python train.py --num_hidden_layers=24 --hidden_size=256 --num_attention_heads=4 --num_key_value_heads=4 --head_dim=64 --intermediate_size=1280 --vocab_size=512 --hidden_act="tanh_gelu" --norm="layernorm" --norm_place="pre" --norm_eps=1e-05 --positions="learned" --qk_norm=false --attn_scale=0.125 --bias="all" --tie_word_embeddings=true --parallel_block=false --init="normal" --init_std_qkv=0.0312 --init_std_o=0.0045 --init_std_up=0.0312 --init_std_down=0.0045 --optimizer="adamw" --learning_rate=0.00146 --lr_mult_qkv=0.4 --beta1=0.9 --beta2=0.98 --lr_head=0.00828 --max_grad_norm=1.0 --warmup_steps=587 --schedule="wsd" --decay_fraction=0.483 --decay_shape="sqrt" --final_lr_fraction=0.0 --batch_tokens=[65536, 131072, 196608] --max_seq_len=2048 --doc_mask=true --train_tokens=808700000 --max_steps=6512 --dataset="wikipedia_en"
Each number is 128 + 24 x the weight over the matrix's rms, rounded and kept within 0 to 255. Layers, rows and columns count from 0. Numbers have three digits each.

# layer 16 attention key, 256x256, rms 0.0508, rows 52-63, columns 0-127
138136120099126094157065103088168107124164158115110107123121111142150125103088067108144132119139087152147133120210141146128112098063158144134141135158121124100120157169103105113123118106142123124093142100155137109084101141125166077168136138123132120159137116143133094125175136090117145107160171125109139129129124128098132073115147165120136159107115070147167095105104122143175174104109
137145125158098093170141207121190111168152071151110137135094157157165091138104108122111101124083127133120175136123151112108122177097153130154117176107167164198162106147129128124119145175175110086127167151125145103154127090117161112149131159176155101146096184126066122086123137141141164126146122118135139106115153104127196184112154139102131148164094130118174092133095111134142136170147
159111103057156117091141132083167179135126137095090121086148112145117159148116167083163135110154164140174081079101151120110127124120118134119130138126106086134159146186124174104145185128142211119137097112133123095126152146107128093064112128106136128114147118099144139105164158134107112161143133131064047076150147165102093167156116102128125147145166135146124153090178145145085102156088
095123159010125137085118114154112131123105095119098141109109111101160084093109209108118166091146096147116160081134148166136120122159119160170155118112122119085133149117103143112162167160156101136110125155141137132070148139134131166141091128115127121081101116103135112096148127127118179138138137114081144103123160086150107163121167096083144113134151107132129128124148120093149170158147
165129135142151096086149116138167083130090126154139137120110135161091144135097156104117141114092135177102164185135148135050126175162154119144192133132107092135085185108109144122132152131164158155146127134127121129119101121149101146081062150105176127108149096114111159143117138137129108110151118112138068134145127158134116128133152100166176169122174129105137113112121146098131113069148
127161168184151042116154160155119080121155116129106093140068120127153100190128069115169130082146117099139114130097103197076149089070078176116119173126142095159056094133124122192120177179107142099176124114104128170056130121150121095095158114130179115130124138128128152113115104128091121126177115084134095160145126134109115094145139119168119088162110145150081141141157120166108146178143
130175114137162100134141055122156131126117124112153155096126169090114147137069121134182111105132133106128143147106123091120138122150090181098149111134111152109101168120124125108114175150154149149088146176138099094136144132124144128127118147158149108113141158158101107104139122096148182115171111053129149116123102156081183128135112106170153142078111051144068116072092091143116114124098
137149136109113144116175100119134148119151106147125123121136120137116135150103161129049120161115096130168157149088140137186125114122148083116104079074123066113158105132127147123103147102153143114130180086148127153134145083131128128076123147119145097147103123103137130176139079138129141105140091126112131130138135113107159120111108096121097136135139129121148127095120125147127144132106
098121140122189117113173085121116160111085083107125160153116111127148078159124106133154112129116173135142132146110112122158106156100125150101141105111121119132130087140077141106117122132070152130084126138164123129144116132084157107147142142143150125097116127113025152173119114098109132137173118155123150153106164110132105174100095150117146188073122135101153172130102100142113118110097
124090112138132166138124157155150150141136135130128080128149159123126122100153097149154111140184119128119117123147159109190152134115116121147115127130088097125120152117067122099158125158130113121150133129118130112141150135122066148161135164155147121149156111120096156103137170116186122110163094116152141131119131134136151118117098153164162121184150176079158079150150183117139127113161
162140116091149102141173130131113120094127158121114153131145129126108170127118137128132129145108119089078127128110137115125107158121155104120127108146177092063115146117117130146138123108132125151175165134118149139124147158171146162117082113147104191080013128133102139111141103173070104155141107145139126107123126113152190109141097074119112177120140143153113149088113134121169114088139
124137124146127125150059111134106096099193152138132166109153123134112217074138163133145135093149117096142178142116105110190139128164104144101096130134139137145150116129166147063135084148124151110117147169094168092134080112132128114120150122127112115134132143112112167132135099146140146152128142098104102121139113137133128098110116122090102135105146098108168167099175088155138158093109
# layer 16 attention query, 256x256, rms 0.0536, rows 53-63, columns 0-127
119115107089121109102128136121139112153117104145084157163092140141133130143104122138125163090096166127163167146134161090110064142144169102152172089107146136137115104139166134114085156085145147149137109126137168112162114089132115154092181165179132099131113172133084069103083127140156174151170108105116170104172182090089175161090139136165157095126071125111123051179141115149151075173104
146107096092151161135138100109136132128168101136128148102125111122167141120087132137156134169164144136125093090136136104131180114122138107142148163101139104119163140106146198092145177162173170052098104153110164127143161123129111103155138108172101127142150152140136115089142176100143153174059144130089068099167161118152159169174147148102065100112097122125178152105168120140142112118087
083122144064093099084136149155072094139096115110059115119101125063134093059166145081144130123181098151156159099145136169148158143117110133191124166103116117128112154118108200102152166147136069147086178137082134085093115125122186133134127112155120107126125156104084156107138106127093156148120093085116129122083165070141137112126115179130120141137154107137180173109154101102125166118125
132085110118113110117095088134152094141108082144158160081112115144075101089136118127168156065099152156130131158170098133138148120133143109135150141110119133148092085109139164111121137164114163118165145114150138169159158111151108098087092105135149110099156175148076099126100115117146134080176083115122107145085105140163130124143161112143136165087156140172111138099096133104164129143137
069104161145122127129100155099137163122123175081139135087104133116118129165156097089161132131163159143138124116103163155162092145107126178187110159100131135114084076131138095130169089119192121124127175159086093097121097090133122088144133120112121164095136120110073080132123132125154106116107117077104120101140192145097101127179134134170076109210150129157134127140104095139140107179132
129113146156163104090175079096149124137100136087118146121085114102108073155119164132161133133131146102126097092103091117115144094155107182090104134175108134127115131151156163135089125129129153127074181067119081141153121158151079125164142121136165095141117158152089082079168144125155182103166138078191131148136105149100135134143126092169132155070133077140052082123111073154082144167146
141176135106123118139100110134164094155125128144127169128127136067073119095065148148065127157132128160149101129130145105155156121105166154126118089087112084100160137097086128151085149111151131089127172139096144126120145092165116099135170156117119118110135142106124068159135083158171103202155114144110128112167128156172113127106132110136099183136123159095171137145126073126134125153073
133154111126130154100143143092113141191123129131122165153118140144126115137117132123149141106127168161142136144119114062117155153140140093100168096102094120104122096125081143097098147145130155101130154134152094164120141171129131117102122121144155131042124093159104077167125097099152165151154092127095171172153114111104147154121159118100104157055176135080121146111137122109104112103086
086096076163109116123153203143137092096119130113157112107169145099120115077168096172126072115148144143087120092178167079125161103101105142108131150095125113106115155120140113120128140111122132142123128152146135128139147146106089154122076139144168134135169133129163154140129099132165146112145122077089118136112129121137141076157125117171156149133115186120089149124159152160141154094132
103129110065168113138149151177143104125136109136111112123146139130158094138151150147135047123139103141149142035143128072172100164100112131150120121154146149087115151121147122106104097148084150121127153098122112187108083162202135151152175092094150152109076139077076164148116096145137119112103176146175127156140122122162167174130124150088127146124148149166146126115092098099097103099091
108142155100145104178094100140178107101138158147099141084133103141135163140114158174099130138152111139138155189138170107146130170164127115092122115150158138143133163158090130133125124154109118128141113098109147086066113137160113116122163114135143071153103118134159169130128134136144136168165151134134154122152141145150134105097166125121167094148135075064118113091139141148114127125149
# layer 16 attention value, 256x256, rms 0.045, rows 0-42, columns 0-127
131104127106157126071123120085178166118166112054141114110129150158174152165116127146122181143143111040153153115149132121146080090097138137131088161035111138094132097144146134087182154113155105186094098176110152143112164163125135123168158147160101128140120106097171138142135135144111112123129112139138133092121161190130139137091126125110098122139116164112171113136152147138150058148116
101138186113112182126165109094126087205151121072177131164147149146120140136166091124164144126118126062098169099108151086141092109120137168108202078144104149166143086167119133102137099097118132157168116116143095112119133146205092149124105098125135105133070133065095172102108100132128175146142147091167154108148128162066121158154150111103147112142148105120115075116151127135116123120200
152149108154135181111121103109132129194076190127103182138101101115135124100103115144083079095114095079118187142164163147144155106144143151121127123121156090087194108130127139171143208137087108135127082144128182135116099125128130118106146113199111124146099124118144097139075119145127057169122125126148120125130114120127165149104115151103123101141156111143126121124149113089123160131147
081127121103069088164182118148105093093098154115150165146120145121165095165143099138128135193128141112128095138185094181110135122132129090194129138124127149119126148093136131105153126157119125125106104140151163092081181131162095178184174117148119112141124160160158131174119132124191117137110134094131144123124132125188138137135097161084112109157096094155127109102161100156098053143120
169165106114074101114133083154130077132165108099140135138123119096149106138096147092151104142132106167145110097123160128082162131119149136119129107105138143091183095110114126135108106171106133115174107114145093130098139146104102105142185166123138113122144162077102094168086172104160134166132136106205159142165155084139108103109117047125088149139120117193124124115127121109105120168124
136160069090180147161106111169119144177153129166085145103167131106150113130143152126128076154140126133146108101087143146137110120135133105147074137153133153094133137087127116125148122110141104107076120098126074150142121107112159151145164182159167143099117088123124128092129120110164130170149167101120102115201184141120118143147112128198126091163104136167126138109107116153094146140123
113067126139083071091148131086055137152075196128154147108147130101131086115067131070139131095132126108167154099142132201162157103160137103099123148130221107136146096105078143141154111127148121128167086099174165135141149155144134184094167082140156154104124125167083089114170108103114124142090097170134136096099156101088170148151133142172072140176188143072114076090169106098154112173243
101153095143094100140107073091129161084132133133092073133143135124121154100142145167178083100150103189130134098107127130156132158099137130051121152165138119113099121151177106133112094142121080108150159145147133115154128108115092153154143113071131111131134102105105131159060166180099123165154120145131114104166118134139070120157120164183148148155135097090138104112194146190154103140098
121043093132143106129162107104118160141096148141099128137105146066150154104149175142142126133112104157130153139104146151104121157142110087080150109169150096158132180117169140125159204075102133088118135173169137163092139133179130095146150125145110142091118172147142122143109177121114142148107109124129179136140109137082149160101112125090097137116062149131126101162143114112120154101232
105100156112058086113129146091109171134125181151135145189135194159166124166129140199131131061124103126109111103135135085124141058158121103150187095142130118126134061143103133087116137148131123162076130140101113156202108167127099114126164106129172146111162129116152105165175146087145150089106116105095138136197114132127191201118128080119147098110137151142134130106161147136150106114104
128137156173099086122118161126102153204160093131146156153125118132149096156059147146134130090139079147099143109146092108135177133108168155158150118123112170089151143122098164157151139173149098139113136112112128116140140116162179159123104092159135188122124111121154116148131093135104107135144114117131097104162102083118128161117112096117136113093171139078086127119178116117110148091149
075111125103165173087165179112065117116215169158132130146141145081124111107100158066165086144090148131161097156127103120150086152123152147137142069086155110140102097135120121114114107096177163169108151128170156119128137125086110113135108177088067114137127137119094100089139135131135176077099175149160106123091074139074175060119060054124132140113153191179121092128117083107117129135125
139133087101131104091149089172114108115124138163141135128120098115089086115144113113143115146150092135167095138136150093114103172165112188133160134141174121072132140118121162089164096085081123107143146120123129129131164119104106078140110137068153121140148137148109088152101087167145101131146093129165132090134107111171140133090170118131147182133072148126116135126141057113106122157120
093123199145108119105064196081136124138133196139167196105149135172142137158118132137069138125192155145087131134079130185140150148168136128193090163058091158108108112111100132077093137102163145101105148120146138096147119097142136131140150148120103097112124109110109116121113148104139157149100074169139128091098159161066127165154184141113127131121106131139144111160150036108119120088141
074143099120146121136085168106145148111069111192120128124140131114148141131109137138104087168169115165122122134144093102120145071105122107165110199135181125144169109074163144151110159091106146110154105166118053163163141125118121092132159158115158169132096117138109079154117106089173155109132140131046084137153141086146175123095080164111126095154145144147146114128118106144134120134121
107083151140144118070123102152133137145128143116112136145118120142103102125142094203120148110132148128120134110124117186107133112144150158124139165083089121135135120099137081172124175161140106067141168122135112147153101155143099094123183168107126139064124148180177098088108116135150145139142081129094129160188085102195104105091124157062147099152146112156156080123124133148179100148125
145100113164183114122107144143017136165159090117122051101090174185118111114135129090153130121090127112102115121118112190125117108143143114113128133160136109110133120101108088124148129139135138083095104166106116147117102144146133119161158158147149134164112092141168182147113169113167120143211132102183096113127192079137121166167123180101069149142163102075133128119158142153094131134164
183124146130107130175119144162093100128136142224054159102136102129128125102170108128144140094097165179052127116090115131177067153112145086196137074142152144141114164134142080075082153106108138101116097146123110129127133147116105146077162145119119082114150131129128127151131137142138147114148164105100129147129184157134160153147123135165178099090129151115113162146143093160134139153071
088180200146089147145080134129138145179160113129103147138111130116133138161133106161177109132145192157085130152137118171135071154143146129158086131120097138102165141156151109127078154041110095142118130170121135112120091116097116106080086111133064109132120146136148138123118114136160123120142121125144131162141120095136167068172130147144155119164143122131069118138149142126132124128132
140114108162184148131164152118162165118075103143135121149194154102084107106106142136089121128103117075098098165105142144153164129125137088092157140125071103148124113138110182139157159113150162084078116188175110123125126159136134111170145108146115167145119130092147125171101090151098122097118134095111075142101121139148097139146131145098146113122156143164136177158096126097128189133154
137156057124132141152123143121153151065174162125073167126124097136135148069156080165104133145136147179130164121131141131073131081124148141136175172112122117132155097109170095138103145138105140128146081127139199107176178140087151105114120150148107068122157110125124154100126158113153125142118071097096138147135124083195115155119130101136112138131122111080116111137147074118152108137156
182119116178092152171121107114085101133110112146133118095153140168168128131156152139102091148116114155141106117108191124146143145120126127145141137130083156039108127071138135144135104162158136067120151141111128159112167109147070093120138093114165101059096106130182105173106133092145163148154153138080121144097127128127066145204120161108105161125082073119167102132129128160103105137167
052092136133152153110156139181157164110107109090188147132142136116161133128091156179111083174116096140117152136119090147146131171146137048172112059148104145133092109123115096120185145108115123123145149091174115149076148152121190055153093151158094130094104120124173128110154189099137104103158140106191129150094141140089056122204142102117082138144174117168171082110142153145105169114158
049121147194084163137125061089156110158085133075142205116087070144100090156119170143104096131120126065125190116154196087152182095122171116108155088113107111128158104134136148177130127162176168143143130117163158143115132153165058189146112099116153102118126135101111111157086145086117176167122135068130160118117087117174123053161121099120141124107152095146115095103096149137137141202119
107133047151139134165119106141135096102113104132077176118125127144132104122178053152118117125107147103063129107096150128109102135112094119126153154161176110137147143096132124060138106113113139170123121116096152141122126163118117162136115101079112153078127123126155218147169095091158110091143152110135110132106090090154133154150145120156145138172086170140135164099131078114117088121128
142083173132067032105107109172147098131128085117161122088102159103133104077091158116120159071160139093109110132142051119146143164117147102089130134098125132093116128129119121098117121103149108133146138134137115127095090141173132151118113117108098119141123139125098100131091106137192176137133129147179169110148169164075132137107124096105176150116151138101141113155157184118113084155160
122084133160150154172127147137144133107146126090161091117168150132154153119126119124081130093136127079158089109129142114090122077180101170131064205084136179137112127143058107157137101133081124088126124108131158121117130125179142118158197137149161113113128138136102107156111148100119114199086109160115128138145106140132139157081137101146167121145138138143093154118114166110111145095116
126087143171161123177121131119143084118103189099157138132068092133147118147131137140115121157101098162123137195165119146132102146145124116214075192178139150093118142126117108076160126086104125093183144099126084186117150137128106150161129057110176111157138099096119112109104103090125109153080169139084164158126127133177133138070119162161066125131131151125098126120134107070114125168145
106165139103126104105118094143169124121128103126111130104061130132107153158117108168122167142157133156168151143131143156137137134117134138117142100162151135152152135130098063098209126110135097142139111149179166083124126149138158159129143134121128165078144147083142100141125126075141067098123154110089136067109122112152085133147076166154058138146128129117134235112146186139142117150150
125138124134138114143146090127134094150068155110130158134092109135083091130111109082077128134148083070111108154090157144135126136126140090053129156078139138122067178067128102135122132053103130121103179110158143157141099150076141091127165181146123116156143088105103123137134084108143178152113138135194110095153161111109110152129156105109138129154107116159130147134107162117109126117101
121130113084061097172108083142086183113110136143124145192122113129143164151117113081113172130114133154125219131151083094077152104075152106112152139091111092098111147138121120150110146120082065110153125116121119145123112171093115086122108084140130128156096097146165165129166181094138122102153102118096117149145120128141108182170143235105112123127201069098142152116136167120128184064144
144122216113129078150116147183054099167137155117145170148093136137137132121093104098122141163098138169117091139098156158121139089128137103151131052125138164116121148170087144137163137108161130081155119145089122123106123111128160131126112118078123103114128136123105120122092172131103112112189169163103108123140156148157136111125150145129150135128113135160092124128122113177118131165138
156121137098150117116123131123170071125123120063186108140138180164139123158140180153078111123130085091098146141151121131113136139185031104101158108166112100095142120129146144119124140157133135162104116105186139137138187122111109058145161155167088103117106131134125105141144149097101105083154112181135108137129095114121107126167145097141102128105126127127143109066111086130171137106096
190116153127119155170122145110169113097093113159138089093108126087147171160146169122103167124120137181041115149123151087119161148103143171135138085134119097141131096170142158095101099102102169113162147129111131109147105107166137154127170110133052140132146101104132060127106125155131164167113150131122158127101104135099115093166111139120164129101109100096118133144091133110144092155184
179080115157147129126163081114126066159123097120106132163107113123111104135142078132128175143176118109088134160137096098124136175139104102197088130108112172112162149121146114158160151098091128077155139148122159092134135128155175161121132123145157085085100161166147152099129072127172149129153101186160120167072181084124082175173167200144121131138121071116112166148100138116145103092156
093151127129165111128152162168074095124100139135098160083181184140124148167151187087082143107130163182188138100144147151125084087093135108106125161114078110167093135141177135133129109091110178129127103136119134118123110114150144158172119075114176158137129174213162123122089167122117158153143132192161127084118129135115131137186116130086082125134095137090084125142142105118170180064117
085139168107154067141140132095138125184099153096138159142107172101151119170145126155128168150148102121105082174071107170130119181148120103110120162095096167148131127114131174112134143135152133137092113148141089150148115151127147093146083088118115127170128072160124139118128061151162125063100169146130087120144133095119165110097127166156155109118183135135103145156155104122090105139090
110099215135165074137133142115132098196120173094128121184138160160139152108156119133115130097125104132090103135057147106104101144115077108161115134116124088096134153138127146110136165102098100119124089128120115153110119171151146061139152149111104150121136120086107131152070116120143138111130096124139124074130110215149171171085113105084111172127096098122129125145124105189126154102141
173119149091222173125129097139142117155149125142096107114123137112145128124088149054110126105115089121164134169101044108103126125132166094128134130123127144139115133124086104170120108103116114176096136146136135120144173116126189115145161134164124100148099164074159079136136146144153082124133128157133131110156130084062121166125112149123100079140093147098152143186137141099097142166077
101129108124134112106135147169074083134150106101117077148130174138113081098099087088169142135148142189168112110122102122144197094133115088164136100166097112108170132124201100088064127150113168122130143149132172076129110125103159115176161108142148150147115149178085108124125112093137131126058144154139091143099096126115132208144114108068153132112201100153119105114132120116122134097121
168118084146167146101134121168119116089149107141129103162134157127158080066147107187111148128148105126110128108128172140128159147144140124068126101099069135164155161149124140105087199152107127080149130079119121116119153099157122140118102131101119120084127138171104118090111104118112089140142108191100115134144131064145092111191135114170142152150106139154157145141130085134137084138155
095116183169090144102193138196203085125139074096122107122149097140133148174125116176142110140161166095175125077089107090155149225095077147123086158159085137142118201159148145147052116165150099102118124105110147121056165165105149122102102137169142164071126122107181137145136110139099111133084181161207114132117132109156150143171130157143126095135136138157151131143108100089146190113119
188165143100093120144119139173095106104094125094193143044157165112088128121121146142149105175165218164169135101136160125125143141134146163143085144173103154105075098160159125082105128089169142154068123130107109148057119168096098125101165119145104052161134119106093091160122132146097111132158171135185143139171144172133070114099178112139163130120141165115135145109075133132186120169112
# layer 16 attention output (transposed), 256x256, rms 0.105, rows 0-42, columns 0-127
113151174087144126140142107185132170152195097137092120106141146163126071202152137139169132144124127092096118123108102100108131202132146098083094102127082146181120119123108132105136105142074124079085109113136123124177118061136085085125192124142129093132139128104061133113111128105164113118162115126130145135169138091152134096101143109104148131160162117183112124088117112173113109112132
149088133100159111135166136143148072164137114114121100147093148113117136127194143146128138099133165137130141107140142127117130110108187131114127168161129141119107086134089123123135127083177112087128167113117146120191121194146152093093144137053137133140127118105145162132104183078124096186170151134170135103161131163154087110129114115115101119106110146161106155085122084124134157134098
106088106173107123110087180091175098145140155122112134160104095165139143164162098113139114094160102144117085110120114135088115162113133144126149162109132162121123121117083108154108125126083124145122139145188104168124096136102207133129120150122137121102133116176107136133149116113116145166114155138126130118073157082162133111072139108119117197148105171143171150136114115121117159136135
165092203155126104159138138107075147134135131049152100131140124171130085200132150165115131182141169074100134132158111112157140159117116137092125140130148085176100199114144147081120135160121112144131140128169127174138136097157141129165104162074097099132131122069177139116108214120107083072115145146093108135159125111147111120124175102111140131074153152126172113098111120121134090164153
157136176121130139141157122130162110147161098143087084126087177152129136080177121103173201118143144121116162118132157152148145113141178134117126072135128185099114128108063134147164118133139136111138134097149125119109136137158084174098157089103133121187078072148157134157108160119147085096099112157157103116127096088107119121138134139145090127096120131126195115113133166202073128146131
114082146159086099083173111130125144117096091096121122162105126108138200116111097114144115133099128149129132136143171110183122102113139135110166189104160142123130135138146120118123152162119186084118108118172125119107128149143106122105165071146102187146122151124071184132019129103143129155132098148118105125068165109164181130166204130125136152113144137150140175127079182169108067100102
201150149179145169180119131110116153109173096067156151134117163107123121160114124134139091150134121083124134131116121168108152125174134142114087095104175164158138099151141185102091132128131144138143162120133093152095068198104115116152152166073173142151099154168154145090115132191128124133154155127117137151133090130124162126133139180101144120082112152122157156110119151112093087094118
084215130134130064132174176145045112138134155153144160123103123110158099105103133119094127107157113111122086159171114048134167126053075097188134141100137116145131164115123126143124128092153104140131078178115130129134167184128105127113160156101139119138146172056138144096140147112135129101116107111102100152154164184154123151143078156106118140106118143140086107140120124108162168134084
153119088139095120159171115077069096121134143121080127150212128146120140125055115139096168114168103125137100160157136160155179116127150139155108111141131124097128142141143153169146136130165144099121138112062066158109076093131179148150150071096134131127164149149084135110132166120113188044106199191130140116160124170078108173100117123100125106173137167097082143143151108096133110143108
134085103148089141167124154097114157133105079102109186050140150139107173092148153150119108162143173165112101129148125095171138097106161148120138134078085136121103161151104125115075143105080119101118136139105135168144120173188136094092150105115101195198097123166133124150143104117086169137172141138152112113112190151157087179085133111097133121183122118177160145099139090210091092124115
186067130132121183161168178076154059097146118108124152166100134094092130097150133097158092081129145150142152147127125131132188147166114114054165163107130183164117140152083145146160136153110091157139177112130089135122096148104083055128150137137139130142079127111118163130156139147108112117117169128133118115144186085143080174103145110113124097157133105185147149113179129152114153134144
078127178162111149140095034122125132130165127128147127138106178151149164087134150136112117161133176123147124132090217146082136044138112123132064120142160139110100129160162104129138158092160187146132174148122150128139104072179122126112096063119104139109098104091165136178133210084150128085191106125165141128147123109121132180126177152159163156152083133107157128116090087095149128156105
117134110199122115138110089091114117118148140165136094109122153128156109085158121106101115070137165100111133133123169189118126183121160149150104123144132105140149109108156123124174162140138115153085128145109079120159137146143118197130155130137141136132094056157113142118133171112129097067119141115127144116146153114081136107104104128116092129085120137145130118115116143135096192139189
124158146123153188136147148169158105083073121103152121105098161129132116085057165123186163078126149079115182119140167125128150190143106088144049132162149177176141069180159138056146163142170093138132167143143186171182144110129132150140135131148134165121114123077144153138089103130092105068122117138115172157122138122110080108129132129127134092162129099129083124112065169088126082102116
107138109078089111110168081169075151139115101106105142122128060096183149194116131093096127128101143102152118115125138125184163149115120140135098143110113123157091123168137109069139166112105106136117156137166088140058118137114120181119128117131096126133098140065182124135093112162077125127115147139133163165098110161106171152110099164150134153098139153178170131147097155175110125124123
127111171149111125137140153102119132125104119089088112098098123095109139160089137116104102169126070128136117098093161160142085172131109092153172112133140132117185165168097128123102144115113142122103094181151128132119107122077119090141116115143106134105155121144156112134119109202092142065140152130151147123118086173135122118138138112141118116165150130161155092105145170129165125135151
135142105116104138122109123130119135154190097128126142092173119047129122123154154116121112167100117160122144135076177059154097108131150164067154141151189159093145125174082127145160171125127117117130183123183121083096131181129120109130199150113155166143121117120106127134133136137107159078131129121146113168066134140108155089144190103162097087120107125170151162131165122119113142083100
119129096178122125108123151109107135148102119134138138130171129145179148084115122125143122078172122153119131146172126079126091000136109166122157129124162070127097148084166106123118116109124101180122094156103109123141121134169140133131133132148117139116166115096146164170108102142111198167124092123143105119088151158150104143120184131160128104151131092141130129143114070135099140085103
111102171114184149108130129128101142148138150111116137113098134125138144138152120096104081143155109158159144149165120111101045105123136120141170144129144131111121146089108156135171141145113083180114131146149169155134108154138157112155118094056135105078135111180175154128145095129131177134155133125135102072125147128151142167126148102093136168151138129171106153139100142107147093102140
126103086089136076120160147132167121136102108144137182140158068140104143138099148101104129068161125134101092140119092072105118131123085125102155140115126134151121127151096103094087108133109121112113153107132093136092114057107190123155121137149119190158142150094138105083139162112087138156130155148152203158093149101119136088124121162180106089149145149111095184105190132151207108147109
101129135121120086129056144140119163150157115119156133091174124090141054147082103126191152113108134141104121096143119126126093100140103170140125104090130101139132112113171131124144161120135093146164115101113125137134147150144171170123086157101094142120129145152146167142155129136101121153132078087158138110137158115137114088142150132119121126114124108097200075060107131111092141101166
132138063138078129139155144136148123136083170135132063136105169119137119100130071152128111141089143147118163138087156087128157172107074165116075155121153161074151139176087182102202122122119114164145145122132103114103114154142040149160143110152163140181121149091096092147119141108128151134110130177073147184152162173116132113209151095136090129076171136100079151106131167095081135182098
146106149095111122149165123126130136126106122139118125216100090105117142154148144129197153143133108108127097115133108125123113116116122144108117155178196135157084118110094118101145090142107164102171120117138154088132118041104150048114107109118083125151138139106129161176135104067155156101154130187132139116133081109177174131174170110112164073162090134140117185147153102107175125120109
073102176174107126164123141103207125112124131084143104200070100175117173133159106150110139130092110111142099117128123108093120116068104105200120108098192138141098130105104130097121084120122197145105121138139174106104064140133168084140127153121150109156122155109153166148106145061137095098159132159066112130148136141140124110118079175099118186161129139073069188109142136177085135188118
089122164160076113120099083144111124125136124104133127132135171144138155094132145142105133147162167107111136102139184121149152131117128154120136113151134115126188157125123141089114188140202118117198101142156147101125106158109121107101110104125133136113115109086173134165107153091176159131166158126142116124070152156155122067089119143145150137119170090107103135145125094133064134100159
126109126163162144116161127102119101084147102094128139130086135086139092157125188113127132104131115087172146104134113157114148162136145115108162128174158133129146146125104097146127108109118140167121168112084095154118124114134085101114115159152116112110147130169121130124158136151157128096161133110097148144132075141130083130149176157155129132151120147167103095154111053103128142079109
179126140074093129064151104126111165140136072103119087069094152131106128138160120183146159129130145105080164108059108151085165180138115128131146095101134142123127077237123134102096187075111145086123113155134087101164146141115116145137107145142121103144126123144084132124113168151137059151134171079134142095115155092121135178126089084136165176149148111099101176177111105166168122140116
135132169120122208143137083103150187108063108117120116173176122079159137151129160130165169122122068154132125126185153167134133069149139126109102102121154098147162094149204137136202150193155106124152069122163086108107122160162119208179111162106141098133133105127106155133119077165178121092076100160115099127106163165155139089105131113173133119121055173068147075130148134119108104129119
105100137149135124138124161114116091125160100098076145154140107160114099158129131135116135156122110128151094135128129148156105153141082164113165114123179128141118148077144132144114146140170149117105117152090118154134135166109084086124087129125152172130100117125122090091082110178187156122135142121106133112131106155159157113130178138094130148114128121123097145108118124130125113131103
152139159143130133121110078125173118096177121103242132120151102102115159095103106127124124091095167145129151107109200110153124110113140091154141178140114152066161119138125115099080156159126161068118131132097093128089134192120157156128172076137139136089113131175098069116122114130147119117102153144147142132078068087097112057145144141125092184148113127103089106159132142123155104120135
166163077121126145139146191119114072167144129137138184092174047137141135173133083134123091110158134141107155093087142102107144150121117084082123139128089163101149147126080172098154118128110143115142082168121118180121158138102124098199117127134118105118175171180184083170143084148085098188107105180117123114128048172118141109115089155125177123113156094130139058125174104097081125129081
143102112131111147108146155114142147151109164161105117141132132143140092127133134136099132109152132138166139131117124112142122130165102162141147144141206119190121097134094149140131128124099076156098139198114191154174125064138096114128120152066117125174146079150119109128119114155070159150109159143141138154115108162129142175133173181083133110121140102159084121123115139081153141176068
116117150132178125184115201153133140149146137141117178128103140153133165086118168121090084130129143065090089089107124122110153169090116094112095124120089118110150153128147126104081153130095144129152106098077098086124107082091175105118111142123096126162114115157136078129115121086131083107127135186067141184133155089164137164126153118129154085130117147119187174142083129175152127176127
074128077060137154151113121153132094129120176145073090124122138138165125163106122155108158133102121177159144147136141144109153120141144062182140117111116133090090124078123114136169089133142094182121131147140137134112110121136148126077095134143146223081188149127098113113177138124118110121055114133104120162169123156110112112138111108156179110125117113128136149124099092180143082171131
153141119114161166121128162146134134100125127170130091100140123090155121130136120131132150088115132083069137094100118137108160194147133091107135125131151117117131166152147109148134121169111148105131062134120131108166156147108111143159165161093080102075193175134094104109155114167110134147089171108063145092098110142152141112134149133150112115112143128114157102156102157148162134126156
132123110120136081120081080147095118157119172199131113175114121125092127177117106156133078139153151105120129097146115160144128118122138195124120093168087137110119119163102159130202148169104153102153167081096091170138133045146157056173134153139146070099170095111070154103142133150089179107089136144170053123127112144080122146122096164076138183117107169110141165125098155165157093088083
124131189115164167125141122086155151141135125106163185131084129089091134156144148125136103130127158183135141146161118078087161112163101122148134161172107078085118146152114105088114156152107088117133143142106134190130134128141140164137170089096144165118129132150123092098117104140088154122116140167106117170100238126117094110084138138124101167147112165203125103123153117118134142120120
126097111094117090126106159144170112085096126161125101088133111089157118095114119113140124161169098072129151162178149132130122125125126178114132138115161120157193093171095115101119125059154095116093091097129080094166128093186159173114159162120076101122186050127120126162137115144141169117126203156137162139067187141146047144079188147157156096168138129109119137123142115083148119107074
136161121130144124066129085138122126148150153116091127111145102175101115143204168122133096109148139139124046106085165077140137072118089159122130157125115175110128119154178101145127144165100135134158140164121107126095137109171117108106138131149108099077133100106070091126134154071132121106153134148097101132084102105101134159120165166148128132151116145150150148104087166112173144100111
159126165172137112121141147115081071149115117125170103108132143083136144057115166113084152108131137103107185160099126113154126116103114135133106103098127107110058167224087122140119109174131142152117118112079139168125115131125137118188105114138075091158090126042163126108181140186088146071121135161149128158180107164152103137131172097138065152172089140087150089117156202161137052160144
130155157139143150136122116123137117150088144166130097103104188122136135151067145160142156117128157122122133116142127110126125135140140139136129082113138096101135137134123123112105142144161116158164083154095143097177113123068091114124080072118125145129105116209099175124129136160127138094120132118164180145146111173149061099144124087116080092153123108149127128112169149141158148134168
162148200102169132118111115127116079108116166162144132124120147146101196082125115212178150153113042110109132194117086157091130145108098117084153147147110119138163151097103125100136072106127147142138134073167119131107157104096093155127135084127147113187142126118127150119112110155070176112170154085102110129058115117127101170076103073115099079095195148119133142122117184107156109155124
159180140130145094092117112141148155082156123164176133128129181151147139128153128125143130135082117169133115150112065145150066094115150174133140092166081144119157092058140107153135075135143126144081185097129173124097158134131157176140177127140196111165159119155170097131121084139100173154123049109121128153131182103120157096176173085076122116155096128064136157136088150092128134114061